From a checkpoint of a small transformer trained on Wikipedia.
Size: 15 layers, width 256, MLP 1024 SiLU, vocabulary 8192, 14M parameters.
Architecture: LayerNorm before each block, learned positions, tied embeddings.
Each number is 128 + 24 x the weight over its row's rms, rounded and kept within 0 to 255. Layers, rows and columns count from 0. Numbers have three digits each. The size before them is the row's rms in percent of the matrix's.

# layer 6 MLP down, 256x1024, rms 0.0832, rows 0-108, columns 0-127
095:123073163142155129096168116098120128118108103140111154147119122091128152097110114119126113111131131145117107094128109128150119153157129138108187102120166128115120145158165162125119162128105126118094112120110133060106117135104147114167104140066103134119130131138146131139130138160122117133117132119152122107120125071142148109162123109146131118124104114164102122140104138098134053091118
096:143099115119140078158142172152135140102123152128104153134101123162130154114136171134126114088141128158116128091116132097136115157098117108122151160102059114133141147167137122166100112123100125134173161154135119146164114124137107126100137097150124151127115152129115148153070117160128147134104103141136128153106120124141163134130130110126164179145154141167127104157103102140108134149118
091:126057112161109100109123153103134149155100152114139129110134156139147142149113135140155161161147171132125155145165147143170098103134132136125152162147173123190137093133121133134143126110086138166115129143127162137135138135122102125113166121149122118087122092101153148143156143170136090147087157146167122091115150177151105112109146097121120097111130124160069147117091108136162124114127
100:121049115079121122161090068170110139104136098135134122174104112121124129084129119090080134085140162133101125123077095129153160123079058127111115132124128106128105114143160082113141186092102181152118107096164150100130131138154124117196141125097122124138146135130115125103120089135106109136126109101138108097112105137087106139117166152154147132119114124076080132127126092115114130101097
100:196114127091185110213063117169135157088171143128108131088123134124122134138102157114063161136152085136132130117135151114153120068143151154125114133109138133072117128083106091141147119130134190136121131128111141117121144122151148105110143141130143129088139151150111140125131151081142172123107117129099158162100121123124126117103091114190111168147105148151095136141139135185132133132096
103:104132122125127136151093140154114114115107116103179101111103110156106102134141080111127136156138130128084130138119137148105144115145130149136120110144124127110147133097106163092146133111124151103139121150129159148118085116097093122100096116126120086130156124091144080126127136118133118138135132110180114132135123129132151117125129123103174147126100170135091095144145168126153098118130
097:116064128147092109083110115122124113123158125129108107108176119136072152085143106123115141144168141112147125123130148130126106131117070117123117079150177157115150098145109129119101144131077170150111116140122115103111129167134155106131095125134095112121180072146129125131105135126079125171125106100138081129138120120141151147110154124099120144157142186108121114110159125136071113123116
099:093157120107102146113153131141121091155158157139159082124179109181133150128066137126109098142170127097131125163106138179143108095133138109123107109113113135138145125166109135126143153129110095106126122140067124165111149137082138125129128142175104134161116123117136136112113091109131168130151109124161123107196129124152148131142118101145142116131119115160112134150122111115086133112104
095:104142145108129160110130139099130103130130115118142122123121158130125102094120096102104136130151114146129145149150137153107108130116170138112139132155093116136149119136119112127104110106143134098160153120163166151110140103121144188132107096137147096137197157163116108152089082128179117123123132130117107124160164147121092141155128114101087069167148117168144105133101133115112123109137
102:146094147149106083121136141114117110118165128135136142140115140119133110150167081103122116113140150113092089112098134088126128063124157088152168141176155151136124122154138168122147109138136140101077098111131157058129124122123119126141112123149141113163128129122152138139159135124122121136125098184153090070134130156131131135078123105099144098155141136108100132131098128122170111101125
098:156136142096115119116120124104126138100113122098092108150137145125126156109154090117121147177154162121107121139163102145131149103113154131124105106140141123065186175123144150143087100130093128147147102149139128118140124130131098106180122137141132151144128156122123102122090146152125106168133153113112099122155120125116147132167113124118071054159084112133071098158140084099140120147185
087:095129135130101130173123169125123117095153141103189105100138106130129158142191131088106104144132128162099160123096131146113105139120148149136113112127142092117122091107116137106140176112105179119148114159104135124084126123160101106137126116143121162126136159164070129087139122086132128179126196120114182143142143129132172106106098100105126077162149162175161134136148177167147103109116
092:133146143138148084112110154112118117115108112128093123128125132169087105132143170132127144087119122152126136140119132137125115143149117124104138163125099106141147117132163113122152115137129127130078140118153141122149174094100106164086190168121162090095154132111069118162158208136160167141149139170123154142086094128125116128124134084165136136155124140052157115082120146120156103126138
092:142161116147140160139124119119129158154149170141120140073162169137181130130162101121090111114118050122115129117081114116106118109102171133123108139138115104109073134096069128157123128147136192107118126120097136138085143090154152060085156133111096124104154113129102091122136165137098187151149133096108125119116141133109159125138122164125163109143147173096154138126134132128152135130096
092:103116129092134173141115149151107120088110131123126125117116136150113109165125104123148100115147100099139095148125085184150113128118125106121140113133133167079114129154130143108170120120100124167103132123120087109107135133135133139101187116128113131091132129129147131109148133144122116141133144124114132095168126124134168121168142123137119156124159082134141115130168132102110121144166
098:117119120158131110172096122119112122105116133129152137088140137147139148135136123134120141144088140126117124128126125113119131124194132099171081162138135154128114159131100150104116099106088120104120153133132106118101091121125181144075163112111122140141147103065129063113153163136096089143124184114133168150082136133136130127137160132147135150161122121123132140153112131126161109134154
098:131067140142071138143111094153099123153135102155101116169121103140154103126058096091107134131162170126113113146146093107145121096157122117140136092138119123167155142143131117139118157134138125106103146102108138134145113165134082159128128129130145098124118126120173174122124107163170116112107109167157113113137133144166108150131130101171115181108104161117123149116069085134174081121131
099:136136135122085135140134144120130145120140099155112140108123097122114141135139109116127149145145122142170112139147165138122142151132172163098119085133130098134149153146110131123095111109156121135090137112147109167096119137162080125127132125116128120095098146137131127137146124146133161142122154142147146135140164107145092081147159164137106125125123195085154106117102078098159144141140
087:126082084121142158083146115133165130112077104154108128131071148173141167128084160124133165100100109141112137151147082158115101186124128112140129166082113101136108109145110146145134150131146140119139144134117153123127153134116139163106152115134077098096104154154134090114180129151126122119106098121090142114150092110087109167115125139155172121138112076139142119129110121133111116133110
095:150115139126133123102132123112106104191118155095113119121081113116118120163140149129116107119113161138127137121118128089128130144118135113107101162146109076154122095132114132107136110107182145111118141136130147111122128151113112097173122124108133160173153146146134142081112112113129096104090104142116118145137122191150120121125066119125130110101141127169127139111116139141107125140138
094:128095142184143138158155125141124126149121128143125084115141129136124155121145094077175108115106134125118125104112108098132105110146125116163114132170121136141124116142116124147127086159088136154152142141164128125123166131083152099124105108138125073110152137096153152172137115108138130125105119145150078119119111145135127132141087134117098155079095160111159104109096145161105123155135
097:106116142134143128136186116132131160129126096092118068165130157136135121124149132055155114154145156148086120145074182099146135120164167130129120170116134095133099103102086101113107127145127153106121147121125101122131140121174088102119103151122125125101115095084130119106151130133119129139145112131153139139121108172106111142119178132109137145117101085116113104128136105170108123159151
102:069110120111129148090120133126151162135125098117109119126155146118124099114153168093082154126111107155135088129102118180162143143121222120082099174125131136141131140106108151144118139122093086147178158167159124142128163113127133107114133125123149154152137097124156107118113149155134139166118112112104112123133116109105166150119090104109092099100152147182143094097140058144115161122125
099:115143122123135116119138088120145144131099134117143101124138113096154099121109135124127116182156163191146138122095107181145136096147143136138103093149139084115093113164069116103138154154144128147096095121156142134131130115120110109122126093106125170144117109119136178085149154092150180099162141162132155130147132163163090134156085095157082131134086134131098154132125107149098144155134
105:092178130094130153180146159125112130124115169130165132108090106123125116136135091167107147133089166138090081132131143137085122079133119141111099090124143155095112098115142095131150117141177131191107146124128132123170145142224147162126123107105132084132129106139090132140134091113111156099116138181131132137127111150123158102116111127091119116106165144118103118150183130050164128107125
105:134152156125153129160103153129127138117144115138113113165111133128122164106137085100074130110136105063142124138190136121126110153155134150159148132157116118127151132074154139122143127156168181134157133135107093155160153181132134111145121132167110086101137174144180128140098069092111079106151093078092106118144151109110109169119123084138161118125092109126181147139135172129154136104118
100:109136103116145153124125120124108108147146113100118136171117154120112118130107128172162137171150107150098079106106103139120123184101081118153092119121122117108153124144134144147126127115139104148119120157134108120151085166135120171197123127117099120170107140111081154136157148142132112135141117105117122123139131142135114122128134138141112100139129130100110148091157115137117150111143
104:166087148130113112140107104140152146113108113139170120139146083150131128145146114122174064123138157089096135105215145126117119115129152155133112094092118115134196142126159047129121205151128180116110100114102100129119130141093136125106140124154122120118111130114161104120127158118084117119113159157096086094111132110172130121145136118113093132132155137075107099149144104073118119086148
098:135116069121093177119118131089125121111145127090123147096109140122130107121077124129099128137093154093117098156079121149138148134161092128107100111120123102157127146100200174122117086131130156147124130116113115124160127128143160129148151150067156084129094110136115149146119142174127128153144111125172145138155119135116147113103129153110213108128140168132119121077119131184096097159152
106:164215104146145130167132136172159146119093100109146140137106146156115137124097114111119161167134116125122162140185116096132150158098159105156135132132072140127116142131108084118126159145185167109099154111156147118126128134108135104114106114125147061095110115141137170126083104092141100131139120125105123095115134133141139110137127128104145164097150141151128071107134090121128099108142
120:160197135132133134119142091186125119139126118132192139112140136121144149132084136135130109153129106108145140150159150124104153140147143103141150147142129112147111147111192122143146132139124195148143094143119103127141133189152091150078118138135123122123115123158099115134128088102121146125122120146110000112120127101148167119136140130111130121107154121124121152142154121177125139133136
095:047123123158090156089175163091147146115156147133101105157096098156160130134099112103116142109166139117099152142120156113158108122141163109171159099133127125122148122138103114098164147137111220123139111148095140094128119095127120150145190150135103089108138112096157155147169182145082135117137115095097113177134167125110113137097141082136150100140124111097130114071159117130124111165156
106:103139098117131161138122127094149097110138096118105162119138120120148155110105111148153101084115094165114186122127120135180135120141068116157135135162119117138162175113211140123129145174133107081117148139098135134133173099163152130123115141177156071142099106154077094134168169116124152175119113132130143157137106133111153145141129118134181119111107100108118144133097150114129095123137
095:103179112147121107133107106154124134116094146136103138144113118159119117138073129116110138164100088136101148117152140125120149151139143159141131126128122160164167071138124138128118148156156130144142142179114146114110134111139131177121186106139146153171127136128111115133115120115126103100127100160128145147088156127109099140133125162084093125082108143124178152142135080092113164122135
097:145105117136136165113092106133134135150160152136159129096122131152112134117144164149098111045115190131133144154108123104118117139129187174140113175094136163126176133116137107130122174121093118136135124141165143147132129111113106117134168151152102161166141155115098135131160116118186150135149142135132157148126141140107097139148105128108063107131148089142103119130173101122169127096106
099:114118123129145162138108132132109162110115131132143104115113103129135096112163132109139145129113080163120158113099163115147103138153127116123150152067100134176143101111125115102129090103069135182140155130114165151154126121143107142127147105125138159067120149135145160131122133140141155123178162112133127128129097164128121136111158151152086093113101164121116148139110120126101167114138
101:154113139114142101105103122105130146116126116153154156105123148150116162144122094106167173084108138132113112137138160096121117116121167121107148174128150110101143121161115134124120112126119131144049126120131084174133116132121128140124151173121154109187118139119162191123152159123149130140124162109138118094106131127121157129142088106123105097139160051122198099139167126112074072150144
107:144066136132104087145069173101123137106124170136154158142084130061109114144116124087111089133152175130160122134105138110136135125115114141124142082154107119125138136124122114105118145109117145156143125129145178121135156162134102122145100142117120145092124173093120191138111116140130122157139161126153111100144115127108134142109132143133138102118135141126138136125077126111147130071111
096:138127141153114129121105128127131119124151168135156122101122140116147116108128131162128102134114158089168107185109151122105147055112142136143088095098140147106099107119165160130113131136122082100132115120161158142119149105121142128104140099128170191114126132144122151147096095130163094137101151100135138110139130111140128105152118134132143083162099114116118109139152192113153127109168
100:160127155101130107116143120128158140126157104132126154089133175154130077121092161184109140060096105095098109104134148121085130155126132130150153151124110129093090124127137147143165144116180126131135174110133135201123168110138116130120145163111137132133134105109107159129134103161124090131118111108144101178093114091117123134123114119145174125106109088149141124140130118136154113155106
096:133125104093129074163078105113126133109132153120091152145129118110136102100131118102134107148111105112154122131131156087144158124096156147097128124145107100141113122134153136132139132138118136126089129116097130114123142110105140137133130171134149106109155115166092133139109041152126145123138140084089133119134117139106113093146111101117130110162082093179079106136148129129097157143151
101:158122148114128134152115120121091125137109141127146111145100128135115178148184161162150100139112119093127170139136180140121127160124070120136121100125136168091112139136141129109151159155116144103122121110074180177108118112109072126141179121136130119128106099106137056108140230131132101154123170145120117127167131150105176133131121122121131120092127087083074197102100118108129111099129
103:127105141159087142091127107164139111153151131090089123173154145153142132154116195129094162098141110125141155146155116143110113098118090139148100133096075116087126190142102172097134089170129132084142144144129102139147162100085128131121137106110155147105109122123158148116127128121127135135173143113108178183098107103090122105171135150162135133111136097152138158137160149138123140121137
097:127125129098168116119151121138144162129135131144137114131157125114146123076102130109114118124151146104136122161115157146138168148195158140118107131169158118145135079168096104153126097113105130136157128091081126132146125126180108146116131147103101165121104099128112128142089130124120160105128103116192131118113107121132207142154170079121108161110144114128143117136115096127127154142098
094:125124140129174156070125105114136113110128086167150118157110083174135151136130143152126133133085185131124105117169113127072135119134101110159146132098128174119155104138127137161107105118074132132124114144085153163158150158135133124104141153184131110110114127152105091134156093133133125143143130185156138135104150113085074173117121125111129101127135128152126150110129119087156124124105
105:099143127136118161128105127142136129114122129125149092138163075139118129077205098108129117107147058144134107095101088158080106119151061158133089132121103179111115152145116157119145094101145109157111140109158135114109157141116084108127157146128137105121149155150132141130113117115118133134124164106143148143134125173117138180125096141166095112121132151099096098121104117126145152122095
095:103095150112141145109163102125106091129131141124143119125157118140121096145084135111118137160122129134104100119133167123098147098131124126184162120136084105098159136117148149121115100112173105160128120163154104149132144174115102131173128118122105146120142113181113075100143153113113121119107120094108124148140144147118151181144130131137078097125143093148134150131141118077144138113123
100:119067088113108125127147132133092137108125145123127119179127122117138102103130156119099171084158118144124154128143153106100123128123127122154170150137151131146107111142085141082161089115123074153132111164126088084099119131159095159123082112162146105150068148141184178110128170147138105142106123094149122093112106158131148118151124102102115082101135106168129165135139111111122098132142
093:113172137107145154148110150137114140181135186141123125094151117137107155100100122157103130114166172127124125133084155145152129083120189143153144125082148151136116130140104067116166121093137153121085183114151167132111112134146156111094155150117146132180158172108162129118122075081098092085109096136125132119145127158106053121105104120122094140151111106132068151130157130105129128139085
104:125168125126102088156133132122114171110126124107130124127150168160140124144198128164144155092148101088148107133131097117108152164152189117149122114111129115108115185132124166158144150099075192121102127125152150135147105143132121137126119135138117101094108095107136166140143121122111153124140116120153133080141118121134135116133137144139157160148128103170107126117129122167127152106104
095:115166149154119096106153109121138134140154108128140119122105108128154156149147127146177095130121152100129155102132140113173109173135108093127099116106104118161117155086171120168120143106094140096086143123158089150121115124105151133143116071082111115132101150178092145145105122135151153125140122097121125119141095111137139144111131131128150136136137179124137135108133111140147135159134
090:124151110127107124135142134124113139122137084123123084112132117138110145133194102172156135122085103131123101163142074160136132119156154154124128134128114135092141196099091145105098142104163132109180121129125141141128167132115153098127125130147076101116160109091089125131107182138106154155127104159141122145092099129141133116117136118141121109128116139112134095098167145141071141126136
103:084094155112126107148120131118116099134075115152155095091133146142161143127081148102123079147139141089104137121107115144131112087127125136134151112122155139156144121120111144124141142193110162113094138134097156124130153170171095109106160173139113178162156122155130096139105123101105131124113126138117105169097106122107135130109131134128088135146090159055146135143116140201135096117109
099:114101185156078109104138135151130107116154169110140104172123122127119111114089120126106146109106140140123166132110133208135168123116153148122109098169163109140142118123063086126128116182084114094148135110044098116118127128182122120105141138110138152180088117116095137147150213140158148155143133191222130137104130094116150142121144103174103205079121128097125118135125123171084110118150
104:156165141109178109095152098121136091179131152107119123155131108121128167146094193156130124083123133163097153132107134142117148113125109112101130155080129161148138130106128161126135099146143084063140145108113170102102123106087111021105142141131112227133136108082126112129122153127095157154080123093112178120137146130130152156090103121152133118125172138166135137134158127112116099105131
100:120039127107141119110119142101075134090072163113145132156148113135084122154141166135167141140105195121136096134136087119137117126140094128169124126166123139129124087114145161151172105104142089125129115109145114151141122121157137100138128162123160101138128146134135121132118144102151153095124114172115100101167138112145151113100130143125107045135101145113123147118114163154166107107154
100:153081115112098164146155130150111117088137102140146157104099118128127109161108081135146160115150071116080141131127121079163119129121147124123128101104157126112110149140128135140158111132094136092143069108140189131121145111121110106175130123116146145121132138177135151141117108135096155116149134151150149094111146154127112086145151151159120104141114194109121143118138115080112140105087
102:085117123160108139170133121123128122145108136148066146146132148106156114149142096144141160189125172138124109143138104112089134165142159110138092130160146099075135124118124124145128086114142168096133104125109126132114123116142117130091096105110121092080126156173109108139129103090172184146113161097102127127119133105102105105097112118100169182110111133150142138109140121120107108130134
101:101110122109087124142097129130118111106145110097116106163083126132121124139152100177146174142136171093086131113145099132119108122168175127162132157136152132066155113103067119112129145134124115150154130142091118111151132127131133138112144123084104077116187169110195152134137147132163165131128094181116089150139120135151113166099153106133075108085102132129164153145120113137115125095112
097:177151119140124111157141126135127105105096151128108136083130142067148130138100142119135088117127135148134125110100094131168152138133111140124140148107143143166155109110130175106132150074148123130140126115161122139114114105171100152148117171109141115104148121134101141097139108095136103157144109080172128187163151097114127136107113173121107151100131128155147149130141117170140102144105
098:122166134113113104110146119146120114143121152097100129180119135112105137088071110115127098094126095109131123121147124129106085166143135122072134120171124093136119097141118134120136106108121137156062147163110118144134109124123106140101122126123110178073187182114093119105137121144128119145110148097112152089160095129112114116139110147124126156101138140143124135169085130136108143124174
101:095171124124093150164136106120153100123122123116147125137110117163165133119089173132158057121146163179146136127160110147144132110143141149131124109087134144185113156124104154106145113149095120149127148145093134158109132147129112120125125121067123153152103118089131109122139128113111147160131112131113143131136172145121138208137120125112158138164113151163083134134136113138179098147146
086:141115133115128158120125109111127084146152145105090133170152130101147173138170097133124160101143144142103149081156097127115114091130146150099125106133132115119153101165132150149128121137156149114169107121101097146150143143113128142100151101136162135140113102113146119140100134138145141145116130098131122085161148120188081139125153161122134081105140161137117147147145142138097175117121
097:103067136154084132120145111148141138111170159137126150084099140124138136169115179117172124102116167139120098140125172134111146132169160116129128159104146129200113101135110086126132123114099183087149145129145077158120167128112135102120158111137125154086129124141106189131093059108124119109150080193141117140114147144152085115133154133105131138107082094109129126140107098109160135109127
106:179105134099169140126123144157126114156153132122119106125098071164124130140174091131148142113118107080086105097054116160140162140135121144145143160112094145173104091141163101111116076153199144120080136126142190141137125114077135221091128143121131109154130172152170159123129101180136138108110126110124155152152113134102085112141125113128149150130135140054146129115130129096077135173123
107:083147161138111171178107108120129132112128146128120103098135108147135097098162148131108121086143135143141139143118123153122139138125152121142124129128134133096098142125093106124135111102082082119155115141081091183118118126115151111086116134173121188131146085103149094110068160127090143128117108164106137124163153149142145148116120165108119177159140121111139147136115155169132133127131
096:131130152116116125120136154079128113115188141125145176204134109123104100132092128142157093139114120112131109132147148065132190111158112131117121109177169165171120118146140131131162155129172096156140129116181197146129109145151123083165124141142123147169122163193120137147118061140149104128131099132151121137124151110152087095162123141160108158103151118128144141122080146157169110137140
099:133142122120124136137196128106158162106131126133118155115119111085125124146130146094179123167159119128100136115107164151150113153143135131129118166115140121111083105147154186113092073129118102150126161143101152111144122094146181149088142105104129138094143119131174133119141131132158151092130102146091143134067119176116147124157108139132116142130122130130217146101129111165173096156144
097:167155124155183119127160082131141121135086133163108135157159082100104153154119096116129174122132119100123129122132161109124155175135111121149124120098155103116143086137152130153142129110160142108083156132114140129125101105128152137141092146136140110115109123127106138124101092109106119095137123114116120128114113127154125120129079106113083072115131172079160137131115124084181161148126
099:140122142156137130110140168147116164099108148150088151087104137119130094136118142118100140096085107096103154103135144119141121150089104106153116150130105136161147107138144164125104091124108157102142131127139102073147125136111121134103169117123116115121137140115105113152111147132136137106156101122124136105091171130121084081133111131110162122135156159125178095136142166158142178146122
098:137148108133140126088128108111131176111135129125091112137135125164135155157111192156140150121122108104136155102109102134164138153109095136138146134104094116153144141184110099122142123173084145121104130113150143129131131125127087136153150149123136146170108145143138173110065152127140118153109077103122129143103117129136083145163109114128125112156136100082163131118127135164129147107108
097:153161133142121119099143113138140131151147147137144126182133139074106099160143122108103142083111151095148132155135133125139141086129189139120137114127111134139157161141094131158108106124092082076124119115115153139157142106081129115133148131108158135133118111111169165143126063155113110129110105140119111132102110125128115108116085087125124154122092129135176122121095118100151150138119
110:128118149115157123109096134128118104106133126138157119059133148128116132095186163090129161099128124131132122152180103131115105124150132160121136116147112115144125108109129096134111109144089176133108112156142082106100102189161153124112140098160128155163124142155078146140153184111141160147110126159125139108081138134144136087104092117112089158144125114159148109134152128175129109098139
099:100148117134130123142113133135118114134099130154129099176119127107128100139093138148112087107127153142181091123109127152102118149113148129131136150120106102141152103116168115104114108128160131138151185123130148156143122162073114100058139141173087137054116155150125168127154134165107156096100118119111122141174107122137134138142117120072139106092118144131126125128137134160118083137132
097:118104068146120121166121116155096113168127071104152093096158089153125091135110117147133153095139101130082134130136140142099122097127144166107172159113145165134125143134093181132099096108115115160150109151120124113094152120122148104139164118098108099171124103146171103151134143133097143133143102174146144086131098107105191122126168131094096072085093155174122127136116147159130123129128
098:157158133123114155153113065121138151141131188104104177141166083144103107160142121173118078154112089121103120101149112144150113119098111147138141159122130149152134123122064134148129118115122179144133150079174120117110121138093114147115154092141133131148127155082095120105087090143151136103107108122154120135123135136169125110105129118115144156150109163119109122151165114135126130151090
102:092097122138137115108143121130144118129144162110080150141124095102119155139080144057149160148113156123128149126166158121116125136122056129176129156098145105164114118108191136125154134144196111142109122154106112138123126087185094156096129114095103131115116148129108151134158087170087107110123121128135116111129104129099093095125090124139147158118084118156135144113095121130120159128152
095:164163137131111107127162121116134129146143121127129115134161126119130165149137115131136095148118121081150160130119174098142124090083162130105144144119108136101099119128144119145124083172145129136161121156120132154135175131110144116160104127130110098141145162116157145146135087107149145102143095096142143137146132131121123113145140108154147121117162138163102092111158172113087142099126
101:121135130127141095152107142087175151162108135121124155133136136134149154115156103128149094121150137141130160135105125144164123138135165099116146130134151121129096100125166130150132097145159176149139104099132074156111128096103129128164116130138178154126119163125105116119130169121121106129131170109080138096097172171151113128117107108094184075107175098119110131162091112127088141108131
089:147106129126118091089124116084131096127141111155106106142095120136131133107134124159078108049108185130136133123134129109127116140151106167079150108140137126155161103111102112135126138129173138130103133118163147137159144082137133110231136137107144131165126148101143128119137158154147096132152163126124147139098166099140103148107123154147139177109085148121119111082125094090104148132143
093:131112088166089111154140114104137135132141126147171104151094142108104110143114126135144070114119149135176093118107106135169090170161138119119117154092121115112105119109190137123135154152164140140126134095123161103131168109102125132118102128139120105117133099112153122099169076171134116109144131116097116139078115120111166152148177119128126153143106119148121134163125159147148133146138
099:121117130159142104127107158121128130111118178124118129103153133160123107158160141127083145141133156099150090164130135187154168168154119105112128143144126107118118130155146150129161089114153118147117127124144108088124127105143126137083115117109121142131098163106139166132119134156160136148127108171167125129167128145121110117116101134094084118107151116122126090172112126155093122130146
096:139091153122111132097132111139140114133120118118158131133130062156118133127150122165126114110126122117115150122156108143120110155100112110109156074149129093122123118136129121117128126147170119154151122150135125096130128153119114122136125103079101088107149163165165083117130165111158110087120129134141106108139138142137116080139093181121114130106113137118143116107117124128128099138093
099:116118145097151122162129150116123134128110129134095126123122163122145157157187118144136102170108126104128123116117162151135128091123112128086121154154145114113116140124062126154080129129104112135128109144120155126119191165187156108122116157116125154140131165117110141155084103127150128117138130099158088164145132140106134117145133134132135163144157132131104138135130139169138113131132
093:119141134105145121128127126129121157130120105140142108149100131138119127135129163094141133163107095127098172151126128127135144142135098117129130161128144091115080114150150158131142101144152116101181116147126162123116102126118112094200161095086127111125171092129111098130097090175114120097139160111127152131165125142159130125155080160171167129128143177114102152134133151121122119134165
098:119186143152155111130101161158150168150118093144118116149128165132141136152144100164098114140163140078168077133113136119116095126123137112119134166122154099148111130139136115137074095149136178163098135121110164146173147082094075135115183126156134144114102109134113156160149138080155126116103160151122139113149108140132048144141124079091160137092121131194160134119114104072140096155123
097:098153165122180107125110158151087106131153139115152119115104142111127080128113130139138140119126135112148121128119114097121111120143098146132181124171127118094129114152102177146098148145082134140146126106130153107128163130166106114150109140133132084095139130096100084145144119151119110103102142169111155150071131103124121153083148163110088082132140151140149100134109105100108106137130
097:176189129115155125145086109132087115112108150132147111116092159108136111114129093076112132102148080123135147121160135130146121106123170162131145149116139107121082132133080117177148179130145138115073104082124113108145139118106145123130115144124132110156151116138107119121135085119091197115147084114133124109155097109159140123135144123138105119129183167111107097131106079094076136111125
097:178093109172175152105099104119144112168128120115090168139131113104097192140144120091065119139154169146119139134119121151119158129137089110111137120083119143149108147101123149171163120083117139125148166164131082120131142129123128126135124130151102140107161153092134107120135147117148130112135145128135134142129160131092113130137108161138157139121151144184115108093111130083100131141084
103:125068127108133098159124101158116121147154126156157103111142148125144148131089159161144126152167125131163137138143123099136120156152155157152140121133154148100114126151106097101108150126113137169111116131112117160127137137126160119116129143142121128124146125087099111133124145153133122092134168122114101129086138136114097142113127152119130129143135114135112150131155146130105134177164
098:109143141136164138164138156117151100102115128123152110164122167119165145162170114151104133165142172079137159174185132160122137137118183136163145100140133107092135112098153153142114142125147115149103139116118125126105118119137112148132105124111148089082172152175172114147105130109126119103128129055126112144133131123145085141122140165106137103122138161135109134117144156121111146163109
096:114143118101114158127090151138121120167142118095125095154134152132153095109072145114161145126118125120120130132116109127170132135102110120088094191111155137077128167125125129112099123091130117103119121161131142148100131183093121113131122143103086156132129138131120157127092068128135128154136111150102128112108122132096119141137086116138118101152089083132110171139121121160190126163121
102:107112116149138117166122107153112125142104117124126128138116115101133128134091167132156104146114114113148128096158161135131146105125133138132140101124132097141145152141159098101113087098184151116180105099153150089152126166146123104118119116132117153131111077148092111128121148088156168112126121094089129158140137112123142099123157176172127138104113134192142146112111124107124109134171
101:135105147122109113130115098097152139123118118118123134121141159172188156137145176100138146093146095119176121165103095132140119113169094163109160114122134143064132136098172140136155137104126081112119121146112132122190140167112141206126130099113106159130136150170091151144118107105119150119140119144114147115144126151088152091150158125102147167102158130103111126151134138122105140114101
098:134150141133106166051105122103175094112146127142138147099128093118101117078159107124117162160139094101166111131175096122152179110114080116099129138129116150130140126129145105104117149106116122122128119127158138127131102116099115149157146139131118092145134119180120115112141164134139107122121124071123133128128135130126108128136099118112131164169189140106094184133152100138108168099121
104:146106109089122148127117143118143139115135106102156159177130119167088152134176117114115145156131116114110119146118131097128086087140121118106158135147171113141151135184126092150148115153115113145129105139100118111120137145147088103158133135145165081131121120126157102125163120132147120119110112110135098146074157143102134120143129124136157109158106128073117137123105081126077132105175
098:104100113115108157135137122130126116106136095149133104128152129147128142115120075154110071127148114134146115115170122139157104144131139134149162142166145102156091093073126103152118150084142166145132100129129113120121153123116138126157141122125126123082074111138120083104122147095100123102150102138131119121178144133104165137121119131164140126139112132137125106116133145147135116103135
102:107137160115109124098113126112137119128116162168116120110126118112138114153114107152126117121108164103108148146137113139163128126083163125088152081134148137131130097135113149101147107133094188163135089109149098128094143149107133120127129148119139135107113128142131158115128155162119116126107141113143114072103125146162153155129153141107130135120121151097147126113136137109124158139126
096:148161130123103139155117149154121115141095173150142127085139134159102101116142122131143118141103104143104153168109073126118104145098156133131107132163130101144144129165103177134125153097094094122174143092144105139123135093094180101160138131140163112136162112178175086131142158129178092111147199136032110120141124124168095121148119139161086101146112119132142125132085153085130173125095
132:091144125124149123155082136065114118098111109106124130104136120123079110111090117131128118119127089142108120123124118162093132159121100105150125176087139120144131108133158147096116121124091109177132145104082142159121113159120126090138085115082114130100080114147115152118124102077132160110147141150127186109129115101090123112084103098108153134133103118123100132143117115120178115167124
095:076140108101189113089137128115143158134124152142166122142120167137138158109152118181112133153124077146140099139185137124122093145121122128131153129124093114163124130162137136087118143129166132154121110110096144138111142066141152141103130133082138108190136116114151104127090155119119148102126098112125130142148103187142139108097104128111201139150134124186197067095128121126175160127150
085:132163137133120132143133143132106128139136091138123128110146167118091130129104091128112121105130121102153143143170163112135109118110101126123153153131110123153110096112081191119153139140030140126123140153160091103126143099107156138128138172137089122116085120109158149131157069144103078156088093154114093081157132138115150113086094134092108052127139153122126153146136128096125146155127
111:096145100180113121060164138118093135131074130106107145164145116135120108081101178119122123160123112194146157157103106123122126121160098137118146113092168131188133116138114110096126145167179076129141106118119120117149105110125130124135064153124125125155110138128085156133143163137142144127128160125182120174158112123133116159115123151187164131144175126095110114132096109137147110118152
103:141130152161144142162119178130140137111137106128150130133118145110145130120073127130114151082154130144139125128127098146128138106120160152130133095130142175108091110139099139148141164113134123139202109093127083110142112121120115135152132102118139123100151126140165111131159077129128107095139134151162128119105177107119129131120140159080112133137132100120135144147070072141109140155134
100:110097135164151116156100072168127136178139152163083092153112154135140125112112156133067118143128058142135128129126161120088108128146122107135148126147135094121149101109106162122123119130056108094115118134155151139101107096092122111089124128138125178124159118133106178132148164072118145128125148113085142084126140107130223114135103111107128099125081174104139141126140115141133111117111
078:160159133180113114134141093087119103098057140142121157138149145153140124120093098124161169138182094145128101195090113145119120159173116160133154113140145098117149128132121157119115113183136137132128106135144127110101097137109125158113065107086117108144174102134158139126105157088133149119138140161178156108138126112129124116151120170155108150125110110142109112128143124167076091134151
103:103120131125152117082107126147130143080110149120108111145118177156150073156141162098134132095134171109080111132071132138165116113129145110125151135133119163170127125106097162119129161122115128083127126109128110136137107131160135117102190091127118159122161121081109160138131159171154129125125093121099157166081110114106125190118198140132157138146120132160124142134124159175116129107143
105:171143108117125087188088163099132140110145119122137137146122117100106152081121138139094176138151151137168116158111128135117154116154097124111107071181094131112148158156172085118084165151131064193141110098124138119156133154142105146136153127137120117131165120139134133092146200153139152080108173148135139122134135153148123092143113141100132085149133143151112112156148158111134164160124
093:127141123127142163101085163133119156105134113125146156133144073090144074103120105062131135120172134158136103086121103121133143149134103135159108132096134127117153121084182122112175134131131123154132133128141135124161116167178114149132121171150114119122130129110089129165156067106132106150165138108151105132116140119107172135146098116151158181110145106174149119146149136145161146130138